python train.py --num_hidden_layers=11 --hidden_size=192 --num_attention_heads=3 --num_key_value_heads=3 --head_dim=64 --intermediate_size=1152 --vocab_size=8192 --hidden_act="gelu" --norm="layernorm" --norm_place="pre" --norm_eps=1e-06 --positions="learned+rope" --rope_theta=10000.0 --rope_fraction=1.0 --qk_norm=false --attn_scale=0.125 --bias="none" --tie_word_embeddings=true --parallel_block=true --init="uniform" --init_std_qkv=0.02 --init_std_o=0.0 --init_std_up=0.02 --init_std_down=0.0 --optimizer="adamw" --learning_rate=0.00154 --lr_mult_qkv=0.4 --beta1=0.9 --beta2=0.98 --lr_head=0.00626 --max_grad_norm=1.0 --warmup_steps=261 --schedule="wsd" --decay_fraction=0.68 --decay_shape="sqrt" --final_lr_fraction=0.0 --batch_tokens=16384 --max_seq_len=256 --doc_mask=false --train_tokens=156000000 --max_steps=9522 --dataset="wikipedia_en"
Each number is 128 + 32 x the weight over its row's rms, rounded and kept within 0 to 255. Layers, rows and columns count from 0. Numbers have three digits each. The size before them is the row's rms in percent of the matrix's.

# layer 2 MLP down (transposed), 1152x192, rms 0.0824, rows 461-601, columns 144-191
086:143108113086164143117165163133126152103153106071135152211132136109152135113118112147154109190137118132204148146118134155160169156138156166125065
100:160111157140145153168094104116136116141155167108140162122185135210093100091118147108107153190117133147126089132126143202174142116056105056190079
117:123168137109115141131125123109121094153131125107082116109156102121144127157118163107148082110154184163084152122103106073110074167134075125047074
124:199141104138138130162161184153140144183106107073148183181133121132152077081143126128154096100106144086105120115168131141114134122151104100161123
107:109108111192102108133104099112090175123162164132128093145098133140132094142107108070157176180114150148132104130169155079150103112100136177124187
096:159069119139136146111214123144165134153140109133141094059122064064106164139191123112107089105120113142095135118155110138168145093123139118071135
086:113137173120107131127070136160077069109114139053179154167169090099108123161114130113111081101150104150125127148119128149134094144139110158148090
092:119145129160131199142085076124165134181101123125110120124185108110147108069066107141121179126153116151108143138131079144150099190089111089142073
105:167139142097135201187092137126159141091145105189112126101149150100101106072142161076119133085171068106115154130080106164209127168143170128148104
100:115088162133100140102066169083094076123137139157092158126116127082158123126114128138095115162177126165126183152130120104077146155114086116141119
103:166120111171123139111171037111137130119185074138163096090162093093155114179129192100134113100129124112105132112140102113108159156132110110120127
093:135134092116124104156159153175124079135124171149097138146125091128138109160090122056156176193164130118165121194124138094097170093085133131153119
103:119135131169124124129100085147144142177153170121118150094169171107081135086125117142110105130092081167112146139134116142146168160084114149147125
093:062161125128137109157105144153150170113112096142157139124088151148121129137175184155072155060134156110063157110113109135100105076191161159102160
120:127116104063127144118076163099105150098180102125085121158141098114144154132115131126119148072189129095134093146094193144170126196145143136168083
116:066105197193158190142111109081143169099105116103160075094169132090140116157121141119173131127150093158116092089102226125146226111138119106094097
099:104135137113142110180155127107127112111149135083109167117129156136157163090119174153125201118129133091154065211137134140150127115151095135105129
099:135130109101151187160183163083178199133108034123148165127159115086116086192119126116183087079116084176132112130115119127159157151148118150106099
110:169165129099134174175081117140149147090117100148178106132132124119072089118129165124067136077198166100085126133113100155157086101206231146110132
091:076149124141107116136192115149111124125129166087113173111135009123069138121069163112143136137093109098142167130116107137096133119128124104092086
105:078147106086140089146155090169164199140133070145144141116121140156083104140160178131086097043212113125117113099107089100110128138190170118084168
095:152081112138090140121129128134079101157141159098086107080090113120136151071146103113107126174149134121119174144081137182088137100111167144182069
103:139155123093143145131098158129157206149095092121174140157131145180109086122136146114098126082149130101096171164121106128137089132181165128123126
095:109107129145070145104166140151032155123138191118114120170092142120123104128124109133174054149151118112120157176142150116131132144113097123115121
102:104072112138132143155102143114108139151088148139175106160133222134107137166113156108070119086138123151120161125152145115086142190123093082119118
100:095119128140106102136155187153102120131183097117132163228081074079117162131189092074108145147091128152166156176115089066210140185066147191208112
099:119080146111177133151122085144128182068091087082128153192161088178119117145117149061153151078117185090129129115140105154111145143128126143085115
106:073174142106149114171136101122092146191076117155161094102144106160109160140115145114152099159141128158117135091152134047105077222111078118089130
107:134111114143081107134158083123174181145130157101089112097108109135168119123073139092139083109206126131179187095095127144146109087153128130135180
098:107129110162158152137156101092076110139158080139074195115174134082113183137079131164137105137136168069168165079132164072087130197097085105145137
093:106157117127120124123058149140078160126063157124100164150089060133131174148090132137110143135139180115139112103177118147089107122118124177144096
086:167113081059178129141118075094134140117152121147100161168126109128139133108122125136111123152104124080172133092181089147073106125138145150139171
101:095200163051106159159136075124091122099124173107077168137122113108136086153142199163145141171096142133201074106110105110080115128144144143155085
099:132187124164134113106077136158095170134051143078067153134140122117122192085169175091173136147083144122104142149100163155124151079101079171108118
094:087183110049099183140111123145113135159153089124135106125112116141148141193137146112074075158113109133129152088154129192089134149104090111132145
138:091080156140144163121168131087124155090100169098142128131113108122117062111180108107165102138147174150139149110102155127148154066188143108149126
108:119193118080158100152093152142133091160184161165136126103161083097108109094147063141081121150096051136109088135139099136165091092158117076165059
099:167099103110123088144083130105099128138085123156210074142159116151199108171099172159126149120152128187157153133111173160159119168152156145139128
097:106118130165164175113133174058097105166152067058121110120096146108128102133067162131109131124072111120158162130140122105095101140111122213121149
094:128076161089164143125117080157120095109118117070145146099188095197101156089134153109144142166088143137145090134120127153129095153088019186124121
091:147177102097141122146106160126116081134121170172081150151141155133099117172108157138126115092115134096130116086104132118133129132133103161179157
087:109142101118100079114121131198149105131090172153125142139113128135103153159139078101147132107142118182153088124087156155102168128134104112159101
095:139160097141132115163156214148107155085074179115139110176110110150127063125217117147117149116134127136119112093109078126100032110151124079121096
093:103160153113081163172085182142119092123178163181137095123126127135144162088160128161067158074098137097104132152137160183196089162134150103185141
086:088145134118119126133134051159141132104099168127137153133082149145147092224164106076151109196175133089124109213106119109093164123097133164112141
101:095126152142197126113097086118069104135111130076076154122174176119058154093117105151138116126145100079109107069136158095112087188119177155171159
087:135136116114133139120106133143097118111176105096081168132112120157078141178132157117156090087184144137174173100108143141121148054140091080149141
102:134105109138122129090111149169119114099128164150065143131118111131105142074135149122067128178116080093136156143152129083138118098121140114174125
079:168152170104119077170128097159119130199158128107110109139058092078139143074110096129106153111109138104146130110211133166153143119116118113164103
102:114169108112105093163132087133168148138117082152150118131109139135117084139158164110115144082164128112068108153111087106130091102204181196096164
110:147111095137106160110124118063145121107114081167110097122071078071198110166186126179144105107071079105112099072077142130150135113132142115141106
093:114097125160094098184113136126113183082100118169135079086080091144117117144127132151110092163114144177114114181094104162160099121053057161117133
094:087087120130147131150152219144112098111171171145106136075158069113111151126111097136110115138148199095118060101109146098168149129163100110182117
098:076128143173139179129093131078169183133153130136181131186125126156123086186103126107096062122165162094181127162135127074125149106127093120100138
105:133108137143152116121152092159178068162163129136103107102193130138106111116154093086063121116155101149111122100188071157164075174175136160137105
106:132119089182139165070169108088131106109088096155140137128186168078114165118092100199086116151163121141176167084141154111146120042161132109107165
108:140151123137104152143070154149086121134122133145171092136139115157094124140149103156093104089209194164064154158091120118136113152204163134129143
088:117141187156134114126167100078173124142097098121130153065111156098132135137120187133125145098068115155143145080106101095082156130084049098145126
103:113125131115103111113073135087142112141104173139090143096138122114172153160174193179117071192113138100158135075120166157136108091069139177123144
106:174099109148098156094149140083135095109125143136133158126117137124145112148123165126092112096116161169073177055133196121098089137162131137114169
085:183153113168122219098123106161130125142111142071081107142079097044098079065165144083186081102144179169140155154139132168093154135170162083108124
101:128070144130155150176147125124099068134138116085088114099113125166069129173105096115050179112133147142138135163171133139117128131115110148101064
105:063147135049072095207147101124146174134085120129073067165164188108140184129122121103138116134128143114128108131096105150129149078114153174120119
097:092078103135096144125176128145123118157175124120121144176128077157135157124076145126118159089172098134134154141174221106124151093127092149199160
086:073127146122142184157121103183127099121090108079124152117110107097072115102077174099143109076095127137157174108158156115060147123064061110162181
106:105150095135185155130168135152180128122132146147107112158136104128157049077131182103114090145082092129084118147138100136111168091172181127089123
118:126093137135132155106115114125169139152107154110075123132215161121119156139064093090128105109104102132107133103130145193123141223173087065123088
100:192102130188094125108177162144123145131132105153168120082120074141145111114119085197115121173142099156178134130172111085110108095125095102153166
091:097125132157153125110143064131132101160134112089170129152099136152107157161108204078077118110153111147173120076122083126060155169138116124118159
099:041114151106090143135115106209153118106087149156246137098120134154144122136123119120060152080104111157145069111111158106160129162158107114125135
100:138097179110090125142123179119087183117142160130155162125144149132186087107166146136118140168145183131084118172112135090205131079111091114184125
104:187150118075118134177119071130098089099140133176083091130136162146168104146086117044111124113104119153127135167147157179107127100112122154106128
100:106148173197128137156190133182139084135098141134092112153103092064142098148146156125124122217112167136127097122106123128126167106109127125169078
097:097117103157163161106089183139055167100119139080099136068151175112152091092084146109127106149117150181129156124092176142139139113140086101145125
104:136077093147137125212109143138095132147120122135103105093094119151077130149088134180141132068107179185159153088115141129143130139186063117101169
092:168123135132113131122096113139129161164086132132166174149110149108102205210137084122136124112129162157140089174123118041117099114119076117172096
098:179162146064090121121094155047108137158154078132153112114144111097111062166142142166117143034127115096145151065148130097137131055126141158114110
105:101187141123181145192115115134139138125155102106094128110101120079081116195086175113121126123111140110179093150076117114063125158117102110126101
110:134084106131114107126084114174095200091052155044165144163132100115134187118157123109151124104129144116074149095123172155115153142131137133133143
130:114140102113168114153104129169141143138163104166096145080151122150080111097193129129168122082119148072158107118084124145142070114193207181141091
112:142178122090100091138106115131147188133135087167145124180107123154105100156162155103069126072208150087094161141105128118107110139161143157108148
096:128184157097139115117134105127168105124186095149100179126136099086103215138078122132125186118092082150151080140172176131133132133077100168112129
088:135096106120117151119123121184072062111067104065154177153099082125130167157177136137120101185162120131120163137110113114141145128121040109155097
107:114118085135129120119125193138138182082126113171162131126086140133075129140165144143061085036172180122131165095083153107095116108204161130116168
103:135140122115105123136077142112129163102106141161162103094100122162094123139188149128070112088200154130049136136092124132140091137194233170119181
099:153081143135088164137129103141118112106137157151139176125157143102117152126118104138146124139167180091165163093130144143078065086154154203131174
108:111165115126106124134124142102178165120103102170156099139073121137130160153154172114151131085182143102082144116121158128111120082161159140101154
099:122155120078138084110118091203142113173111125114101118119090108185098156077114154177149106104164114064102116144124081195153109081114167111152118
095:106144137127109070087075146094155175133122136115144131148148097099188101158092160149101159127160126151163163103151134131137160150193138108200093
096:102110105132127107140107077129136112101097111132137067176070149119128116095140127140099116098098162125143153094181164164103149082167090082125093
087:104112150087143126175115102137137122134133152132164116118155123105140118085130131139126187137166156142186064117082078205138105133166161136120145
116:119179088140146075133131104147196171116099133131120130104103141167099145072091138134142089046097088145124196095109095144121123182138126097096123
097:105140113148099106133142127095167144108077114149133111105112120125108129163165172139081145120148172078041135160137100144136093149169225123095114
098:139173113107159136100144180172101111115156148215083078107146157086178085059132109150099143156127107158153133064139159142114143106166077108174157
103:142181094113157154157107128125201216107115068166228107160107146136102085157145215168078142100191131120084154158058128102141067159149227134064156
100:130066107060107169169091113116147111131100119131116165110127112208112098160126150082082120079118142159118109132103125158121056070154068091161061
092:100125098073115135165117108134105153128068143131128152118170161161116136151120152103178093109114173132096135145122138130130155151120109125171059
094:151152097120124123066146116176170144080135198095138119097087141117155179151125172131113097100124133096161124120174129065142148041146215120091102
102:141069120130135113164118105102061074090186169178092156105189145189104126135115115115141160164120066109132127137115137095104104139118162108148089
098:094152116094127116119105091163108124117178065139089115130110086092099127062165101097089131092171138087204138115075138118192130198148133173141157
101:135128121160149058165129075128164119136132128092142141139026082114097142045165147189050124117132145126103186075131106172160136131135161107119071
103:123069151116186093112171053156142166119128085102092119130146150183137148113099155105137148072157122136066141119138112177182136155094135120133115
093:082042150106158136091140161110084083153188114108135103185188143192071149165072056112120106130114128138142114096141161117106164139081160124076149
108:130115126094123115138074125173157160121119104120153119133170119128125096155145165119088129042166192164061154071085108166102101175207200111125115
092:161125152094162167115130159134082188098137136159114136161147119080149108077095150149122128102140096101158090151137163196100184087108101111127181
095:099145101078151124124116135133135180126138091153161121151115138132113117168175190161106150010141195113074148112078098134081112120170197125078164
104:121159122144082115168122128143115219111099128077115138123111130184139128112183130064124131158145124139176124155137125150160137129109107131119084
094:099107151113130151173110097170106055121098134121087145149162131091116140117095120152151100055144090133139127179078136152148097170108188132153128
085:102167154140152139146144120140151076164086119106099173179147110118127164143095102087126167099115145148216121111166111160117138102108139127158149
088:083138100117133151120115081157106107103131124108127158131114120140150127161122189077120140105151178106156118125196068154129113149107100171089091
089:079078176165109105090133124122143086144098145081144166132143079110155139085128165139096098145150172102136114154112111163219119077125150114081089
108:181098116153129205114073181090136138159195115157129135149157162136147156117117080190157136102131109130100152137107136189093130153105180106209117
087:114146147144105175073137189182128123093126088138138124129074141128101126130151185122131130039145169163114144112111146118143125131169158101117149
092:192132120111110130083160179133129123135111121145096164159127084102117128106088118168123151137112139108205129088134132136093215145110135121162112
111:153144097093133160128041148122148149091151094136089144146164106106156120146157143043159136096135096112112121124074151153140116136135114071132144
093:113173134097186091137104116188138170084148157113133089108134148204122132189106085113106091094103181091173111057170067117121077152136174159179120
106:141073164095183120149090124117103138058142184062146130102106124161129148169085156069155131105174104111140144139059163176142173130115170108148144
101:100148147135180112121147135179114088145117074109110158170107127090126144135113129154128154185105103104183111137140085096110141136090087115142134
112:139136135165158117138188164169104117106148147141085141079060136100121150136211131158110105066105129113143116134135122090122113162129119143055197
114:071089080146116103114154100148112140132138147117084205124149164085101128132103116126121104121099111078137106108127111107134099102149144162104104
098:131120122193117115084139094129131143111120090134154133095124164152118196077209110159170152181143154111151146135109067164152114065094113124084146
097:152132135126134109162137072061147140150116196112060089120136122106106103200153120133078155166136153132097176130079106169102101147136174189118126
106:127129148096140105180128071168181124105153137154101123129151154144122132092130080089086123134207073021065106135089142138127111138128149157134151
097:128069137119051163125166119066153134146172213112103142124111100140126134119122148142166141081099118199090187113160154115104119121132109126185142
100:173156172156086119139129103117109089148132159184166097080093153079158134115107145124115133151185167131128154146112084129126149107148130156111092
102:122153113163113161123084097097114118123081143124173138170072097107107105158102159152159100132132151122209108136134181052106121112131099077130121
092:129111181078167174087174144132130165109128101098179114142122176201116069122179129077163133103142144077129063147105136147127113148102148132170132
087:123147165074140092121137099132139133104129129138082111111137107140099073135194101081101102136098133084137104088105161134109076114104151171130085
106:128151126098179143121167107154144163165111155064164092123072152167101135154125155226120162145133084133121105186096073137190116114077129141131174
093:148129086109082150139150194184106096107147131117117111143136131135139125139125115127110127062138163042103081092129134102151185175157185071123128
099:067170100108157102079135165166161154135144146152121166123120097120163164115177131104135079092151134084144125117112152110201108146119167164179153
099:144140126139096096123102144126139191138147094175138134125111132149099058133206170139147125059172180140055144142108108132132129155159208100084137
106:120129055140105163097093122160123129149094162074160086105066110147119084187140136119092116096116120104109116141161117131132122074136058099109144
095:134111107085083142126138154098088103133199112172144120135064155132142110123158125034084099183110124082133128133122143118083151109125096171085101
098:189066151124096156196138063170116101161155165075114183105166136121123125103098131084100120101161114107100147141136147132163130103121105049126114
092:160139116114090135123091153095187132131202203102102184093150129080198133189159113152100125064085122143115152098144128074167168143118191125128146
081:108104145134138143088169124181096178128139127084117140079149144082101145126096154161144131200138152125146132148105165123110154099054101152164089
109:124128111147141101107122135140161214112137095166143134132099138145095129146171124136148131058156166085064138102132151086141095141196167153133131
093:141163110122159104175091049134073138164086122145113143152076126117072156096203153096066165090145168120150117068124144126110091189094127108124134
091:124127157102128093113132157137035136106057123089047107122109164124131090163122122119119146085169156159181030125121132152089140149143153111118191
109:089155134111164132126083148101109166108168106124126120105167124111115152173141136154150117091173104127099145155087120168100148183115117130096127
# layer 2 MLP up, 1152x192, rms 0.0898, rows 462-602, columns 144-191
104:147145191149166149125047149088175145115117134128132066110129188127139123110130166119126138114154129139085189135168126122169139237135141108075165
122:147112135082188136128105167106151184110105128133182096093162165125152122145138168158122176091145153179139162145152137141104115123142197103134121
114:211142093136127063169151148116131115129110069185110118129138062112184082122097157150151127080181169121114131082126103160126113103142155139127154
109:144098117070087143177140132110162120142202158211171124139069139102144123080176111123180174107114134162119126114124108179135044138149090127196132
098:104149066117152124159140179100124158108143118138166124118098107124132153115162106168138211113184096063109123117132126138140146070147144063101189
090:204079112086129156118075135155093101177140140137121113081128146161125109140169124112164202104137195231121116060122092129134096153118135113142150
104:109100177157142151115095125122165195065077143138104100105152123212109133094170127119103156123186171118133142100156163171178162151155139057123135
097:105125137128166099082108132144180147135101139167126101139203139104125037108099089127102080115174165148127145070128121145188140196147153138153114
101:113160158091122162195168098097175121124108119157118070093112120084174118088118143122179233092124155110118104057144126120139062133175133157152165
109:115142135106166162125039136092138125121163141115120101107127186184100146145128208110099129124148120143120189116095101120150082186131121082113190
096:164160163108131125113040199129095210101112113114189132134132202175112110111135134139122121147106124198139213121080122163150112096120208184104116
102:153129192171146166111039156142153189120137147112127111150159095148119144078069120141075116115175129156113187113138126213151160179119139159149151
076:090162112128155169140109170134111138145097164145127061102150136131191157111178158158149232112172150167104188098131098163157063088163152125148128
100:133155120148160111047125134137120118143114160118076132083194124140117114140135126146115157118135198173128146110122139184186109226162155108188098
110:109095108105182160071144153111165129121167094196156141081164184176121135142159113169147154137134131131113164143105144145101168143161143083124146
110:158200113119178143100098177129125167083160094124201109118141195100198115102163128137137136127139135130134195152091065152129146142143144117119121
110:138085123171190100120089141139235161138107128142127180127183100191098056114135107142159138128162093130095128122148106132140161116151154102116150
091:126172118112111073144141142135126138157082148130185052126109074176122127147175118144118137123198156125112152116118159173224091117159134157157159
101:166113146128172113146091173168132186144123133145222104125139067143121099147109117158094155044169152143133134100135116109121073095153152173127110
086:113145141147158139115100189104096138145133149140155040147103128171110089149150160137112135154195152184109171128157068165123153163138157083137168
090:117148129113135132120120140083140144128149035142186120124116166120153119151156167188153170092119133131116107122080179113166083144129169102123192
082:148116136109107113128047225117101146160102133156177096192138147160130153134135147131075137154228129148120110154122145163107076130142164126145154
100:115156139055176146156115164140187175091143068135122127151111159132131083155099134160146128103154116181144156095136133120116139205126170127103190
103:123182091122106096122159107111113121096119102120129100108141090066171135121099153131174160070128133081142117113118086129192039058136127116106086
105:110140140070194114144131133135145182049133086115147133099102143197134102124096126107137117125138122120110219116153107140161115125148173136099131
100:105092147145098162171133132112153211127155096124187124162131129173150080149123100120110127082159133131103126114136148171107171194138125141150169
111:144161107056191146101104128062129130122130086173136089082153187142145127156135169176094141123102165147125208104096101120112070146114153121101124
099:161184176123190141149080156111174197138181097122142057142105116121119111126125157125105144084181136157130147118123086167146105189144154130123155
107:127138138065147111142092182106121127122158094122145144131085161177165099150139140108120164134171144147125132148093169132151089182136161181152096
100:076146129125177143166130119107198168119174148177221130109087162152196094080140128106127117115133117111075168120150142130111110170198135143163109
097:164123125114131132125132170108123127152124112157130113132107155068190065102140168099139144151175152130115134154136117171124121179117138109129110
100:157172121139161110147116111119165105101108084104075080104124115088161101144082159088209178099129133148134139100085138120154159133102107137066143
110:130130132076120179148123177132165135139171131219243129138116173147150072117143113115110118092106096163119178130129114160106098107143111163173132
091:196099132116133101179119128126135068151160135179121083108101080197105129112113113106108180094186136175142142092113106157149089128163123158157163
129:149154127124126090161109190102118171056102144166160067135105112162135124129127119075110135130141121152113151136117182151160055127134182173131123
106:180127093153132101118137175149161138110155110117168122101144134144121079149100115136118133116184098075147146173098088114116119090139175095071182
104:190163181132136097153128147170115137070116134111121127115112128165124102117130131066094161126191198111120131157121145124155151185095149130106223
101:135115149135148092196045140126153141153162161113202112123155147104173135127145151109155142135173142100126125141076094128123093151144143120146150
099:071143157127134104177133190144144212133107104141197108136133140160141091119107119127161094116182156101107119144117075211190118154118138115109159
100:194107145154100170111096122159106091150076121099091141170095131109183125118104141084126160118155130191083168128093071126198156123114138131120163
094:136100128088148157161098133117224127083156116224120130103168142140103135069151101139133107131145109169111099138145180165141122249170118083172143
109:109108100073130143091135126110176152117133128186141107122125149142177125111156128172151153117125109142095145073100109165219098181157131107136144
086:119119160111099186203091116124148158100147140213132121146116114136163128075162108092162131111168099199047105114114122156191171210147146156135134
087:157092185059122138118113133107173162168091133219180106160190131155108113095116097172128123124140140166109139121131147175181110171143163108115150
109:168148095101113098143134183152093094138151125193190095084137112147132154139122116107108183119214144147104155131138184117124050108131135163103166
099:116133069127160106116107159156141140135119151148117139145194132089142120093163116118123145134119107170126097134156138166139189110144112123123140
105:139136163136151138138127152139159164069072116111098074108113069123175145120112133077147170109145097148105167099146158133176133157128143166077170
084:086146132087149194125088166137097236088110078130152125133103228179140109128150174119149110146123134180088122097146118123084137133139168099081159
086:120181134144187153111139169125184116113104161153159066080141159140145090090157111137143180159162179124137171121133109188110119139134156100153187
117:085094143125162110178115132154130122100118123140125138086122183189115125127111122051107184096161138131152154087112120182116086104125160130138195
092:171105177129143127162090128172142137143149180087115144106088078133157166075124102097139153138169120150042111126124124152171151144155156131137154
101:128165141146110205060107168093140115164085127120175095123147151148232061139168157136141079130084162218117144134116097129145162118148154073122120
100:134174096169181115087149155139131099092095127124091143106163114114186149068103168144174128154140127139082147119136077159138180124109110104155136
097:196151109117175092117170130113157195073104103168124068091137123120142104074058090078137169123171124108103126170130183132177127156156176150071184
105:081109135155122150094115143099141190132142159148139113151128164117145152131121145155179207143172109171108143136137121128109166150176151102152142
081:152168139098172103109053160123175155126159119180165091166157101133149115117123144144123134116238108144148148106056142185133087120140152158152123
095:169127153095143153133117179144162134059155097206162114132104162097092111125159115129122122081120167133142193036150111139136125110145146079132131
103:157115152091131103190092154120094119094082157197110088071099109091152027113109131049101156076179144111135094105148110172126103143171141117113150
109:137127129129095154129084137055103170162142155156190087107097181185128060156190145080090166138149163148104146143140135136130074104138186148180122
094:108152134117180187070140176131144197104162125170152074141124197162070125114183101198130156108150131132122163111106122131107165153155180121122183
099:104155099143109126118182140113130152133122103151145088106074048205158104120144166176134153126134159111113119139131124172154133111107146159130130
104:163132129094142130179143172127183105133086164170152126143137134108155065024125128082159185128146108148134104131154114156141114102187085163123147
105:155145127173097133090155125090138175142110138117186131128153105139151090158135160112099125098145168122097152129120095130145137085148190081122094
093:162135123133143106109135154136172142065191136210134058099141124096093132105129125193094132106117165159143152054145168128150113160138134146123164
107:068130161121141074148125176150165143085077123136166089157117175160151118080127117125194144068168140124136120103122175178186150123180138092098161
120:139185131153166123057051175147130166134123168137159056096179130147102118104102158210111142144129185111132212120144131153139110116132146107136158
107:108130091100170141152153138120176076084160132204090131106120210096127104034178158106120185128130110148111129087114109157114117200205124083156127
098:224123099120126097117064177116138088168126125092090148116152142136151099154099129087161174102165126167145168102056086112091145115125137087124137
096:166105182128124126150107114117114125146179163204187118134128144093163145110107120093097169080152127132140110103105132157090140180120133149165159
101:150104130122141104123160134097113106085112135159135100067114058165196084154153134113087132103154132048106150090152122176174097153190140133146128
103:127165110142125137106115101106179118160207157156206142128120140090176137100141125145106118113121107147090188104132069145140163103197175133137130
103:148141089090108145095145143103119123066165057136171134118111077177162100142114120183159123145118141150135139104082090132132083119106110097146145
103:120124127150139081133048155140119100087082124129153120108146147187128132150167136139154126122234147067137158124120101140155162107120141039067149
104:080128179124130139078046181076111118152155117130192113148131179172135103118127151132104116105122109133142201149108124156105117108147146141175120
102:107126192163121126158087133145177158034151156117123131108116123123191155114133132108115146090223133112083101125149136130227166130174127150107096
105:138195169114136126063119155112129152148160104125172070108112180161105121136108168139146152122127163149106154138077119123104103074134151144148165
110:118119078088120124117111170160122177081164105111133133144102122146108085161128116134147107084156118118134139100063099130129099114182138132158152
119:076112154072164189150077130136154140092105096119145125131158149220152087125111144107176152114162148177072130090112134152118120140172164098160142
112:152153154136255079146086148150121139123182156143116068070168079192094111106131108116105133130212177131139160110129128194177107211129155163169132
073:127164127131106134096124151159169140118118128171183093114147108160133112127152129096114149178160136123148208153127118163069122136125145103103149
100:105120116147147134086123147114134154108060121093197144114143243165173139136127156108131133128162147133119171054135078145100128122167172099114159
087:186120084082092137095109138130134120164178102111135136144112111137139130164150086171188146133114129123102123118092121119140172133141131124123171
082:124213110123164159117098164145169172100138149159145090102103143115124117136174144148105146119200137136152145126119124167118120191165148122146127
076:131147095153129114134111141142155135154118139188166115109140116122162118162164141154108139147209143123117173136133101174143073119183146124134151
105:154126102090190126156045175145131164122196136167158126138167145115108183097131123132116186127113083153109182139094163122148140192128132128100177
079:124147111146115142103109158174158184088081114183124109140167148144098101167123098101114157150188125112138156092105124158067157146146127120077197
102:104105096100125131178098104144171116147137121182187147117090150195142104099180097106136154094141098141126134139111077151144171100208087072111204
096:197120161146098107152106167116176095123092112135125107072165117105113068114121108115141155095239169090115093147136159127128137139129182108084132
095:144130123140132155123072122170155132141118132124072143158236124084147129116136181138200099127173111173128117139112144152131165185113106102099163
093:121136151114128156157138124126151149131137116140139117098139086174176061117108126107172146104153123160095165122069049173165143134158138126151130
102:139110121141175047135101143083120102147137121159110091111154125112175064123066150124115121088155127126105086095119178114118073131162158131129169
078:142146138121123148131110162140133159130108090177197125128106141139119084090171123170094120150236142123136157140129074174119074124115146109124168
101:187152127132110108122116151112163105076064104133140103165123152090188143147121123096156102105183126129135158122144122172166154139143168063058182
088:142209121128106070159124179106120159156117133119212065143087076168148091132160191127109127121230113107138153125095092138201073097155149095117165
096:130159129140137098148155120163200146068146143096141111105142102149135130110043151108176143106148143145134150160105068134147133111111109151075144
096:203138102153118151102133146173099086055205085138069164175086087086143136092119153164145182111142102161140130103110126139087181129115101148108127
099:110112102122107102173118153112157127157176184215181105086148159163128156119164094116146152113166093093118120096156175142101105181178109103091185
104:139145153068119150149116129118128124089103119091119119148129161178167160160150098135087134136133128101145246088106127221134135156117152126155115
097:160145146125162148090094182179117128109071089125119092130137149078100122165179141129105124130169150172124204102096116125195141133110124150086154
103:114140122088123125102081198172145174085107101129107121171120169132088149082182156146168111126128132160131195086114126190188169101110171121081146
104:107103164119149137125081142085139187139138150103113126113131140094168108070153203068127139134162126167091163106116125207158157164125138137136096
101:099143153099210136162133146147141155060079131109126107107092173111117138130079105089180189078198125149109143087162117104122105116173200143095154
088:181149123147118106098066143123171166122120140135119131158149141170140119103128131123163129172164129163103183142121097209112131155116108113123132
096:110136098154153159135052150075127143103118155132147103131174134117153085141121140135160100106111151120133148124148138136039144153174135084140127
071:135140148125124163144083176085096149140097125155192071126117102199128072097133211124123126136178153135095191118124079148135116128112124103105216
103:179157108116138082176122133171139132062148124158142146121144101136113180111180112162205145123123121165130173112070134140167097150116123143098138
096:162137147129164184110120167114120149111181119124111092140080159125105118122121112110114117122133173124125142080096167120101093249128151132148204
086:141110145136106120105139097101087157118155178170114101043108098146124111115190138162113077142131143129077193128162131148165093127138114115115104
090:147148135129116168103133101120167159147109157167124099123107149158152095132133089137143115144125160177146160097107118238181131198108200110172085
101:144156130145167149129083119132132116116184150131146125116149140217190095153100113115153146076122149153108126057130129123120114171170131123151104
101:111139158134113166125101157107161139084140118129152103144064157183137117113140137155107124092169139121127178042148122194160090128159124128141168
076:136137128162112125127086165116083130146146100133142114146068128121170121165121136166112140099180149116155158053131114160117150147169130108127179
090:145103105122143121137166161121137122094140063209118127071138102160110039099162142178115113128102176097071135131121169164198170155078162075136100
112:134107180131102158137129139117189137134071170125117108033145076212186086137161144101151145092142155169089132117143167123217124153186127132118157
101:129124131088107135115098156103164098114173104152099150183159169099131123107083183175149141073156107148144086081099068115118126100150122065080159
106:166160094079105176088078104145150142084148086141175145148136121179159118148120133135142175132085151120099162108106124134088139118116160094172126
113:117162173095098086131132132100185161079086170156176124014135180175176128120148142117141128133136154112101125121132111110131135142147159105056153
111:175183145145188119141105183148166113177149114094134120186136094117169096110113135171125096096170134201127137113150127136172123123135161143167105
105:174188159109108102152069146110166158057153140147162065133174158160148123069135130088133117095192149129145156102145124166155112133163149125129128
109:095127184172134162120094172114152121122109161099122086157122099185171064096144162127133120112151112143132122113136164159183115129148134181136159
109:097194105055086133114146124126177169044176125172135156156090164158181179103126138151126141112143124140120165138087144130190111168146121107149132
100:129079179117118131113055157163128162124093173162131138137180189200105076134133120097110125131135162166139161078130123196126120156133194138156121
111:147106163093150103124064139139157133098104111119159118122135174147113090174123128094047126078181176107165140083125141120170117078127182127074160
103:162081109072114118108102222180114131098050114108143067162137150124100107121148142153145154124156121158141177148105128147156087079107109119124227
104:107108118108118102163157123067199167086161142196145121090138150201124080118144110088155121123158081129101126142153132205154095180186094100147143
100:104130143171151170149151127123172195130090102093175121142145152133173105139090142160197138102157107162093134114140050122108140150141144119086191
093:110135115110125131159127156103138152129115112132104128161109121130138056128106157121163122113151118135138118130088094121161194152133163133104154
102:090154143121136087186139140119156165130130107133160135110142111116134118133071155117106140091204180083108109099122095133156132125138187136094138
094:178144140152148122116154165145116101081103123097113088104098078115152116160167136126120096121141145078117185139118142114198150118137116159099187
101:079181142119133124150090140139121156153108150148097107102144169147124138143125171078100207105126135169110130129101111149161153170127174196162106
081:144146178165101111081040137160156145140113137127133090129179135172093084091121158167157126129167172153117222115095085141116139139141196097064175
101:176119104116217087130161145139128105097174132192150123074133138137138104125132069104154126074128222054133138108150133178117096110186165085181103
104:123151124110129096137162141125181161086074095096147107125164106093237042136103150117149119102143110078125123149124124148183186145129155078092110
103:154114132131157083123129139118144191083108158177162079118118104168201114132109165076084121094171115131110130140149134164155136159177139135134111
093:047109103132227122114077113107141144092158172112166144109120189168144153121111158135140141134166132126116122113177161129098124150192104161115150
086:167060143113130143142088145104179083070164076144139098126146160143137142127149114134122147123148131178115136146146155196175130173113115073103154
085:117144143164154132097093183139175145141116143156106116134158128127091128110128128104117162141183124135122149083147120142104144178182165091104154
097:134142148119167097170094141111163144104079159156123096108122150196105089080128090106135169121153161117128156094112155162167163201147153093098162
104:174146112110119082086124187110133153108140137175199108096140115135105142142132140116139130153200137126116159179092160125130072148102204148063180
110:136132163095147171151024140090152149105130095148158082121149141171118090093129141192158135126156115143120158125096146196164151169120132091103173
092:174144142101107100164121143078200162064155089156235095125104145145158144120075107159117161100167139083114133145112157113119084110137122174141153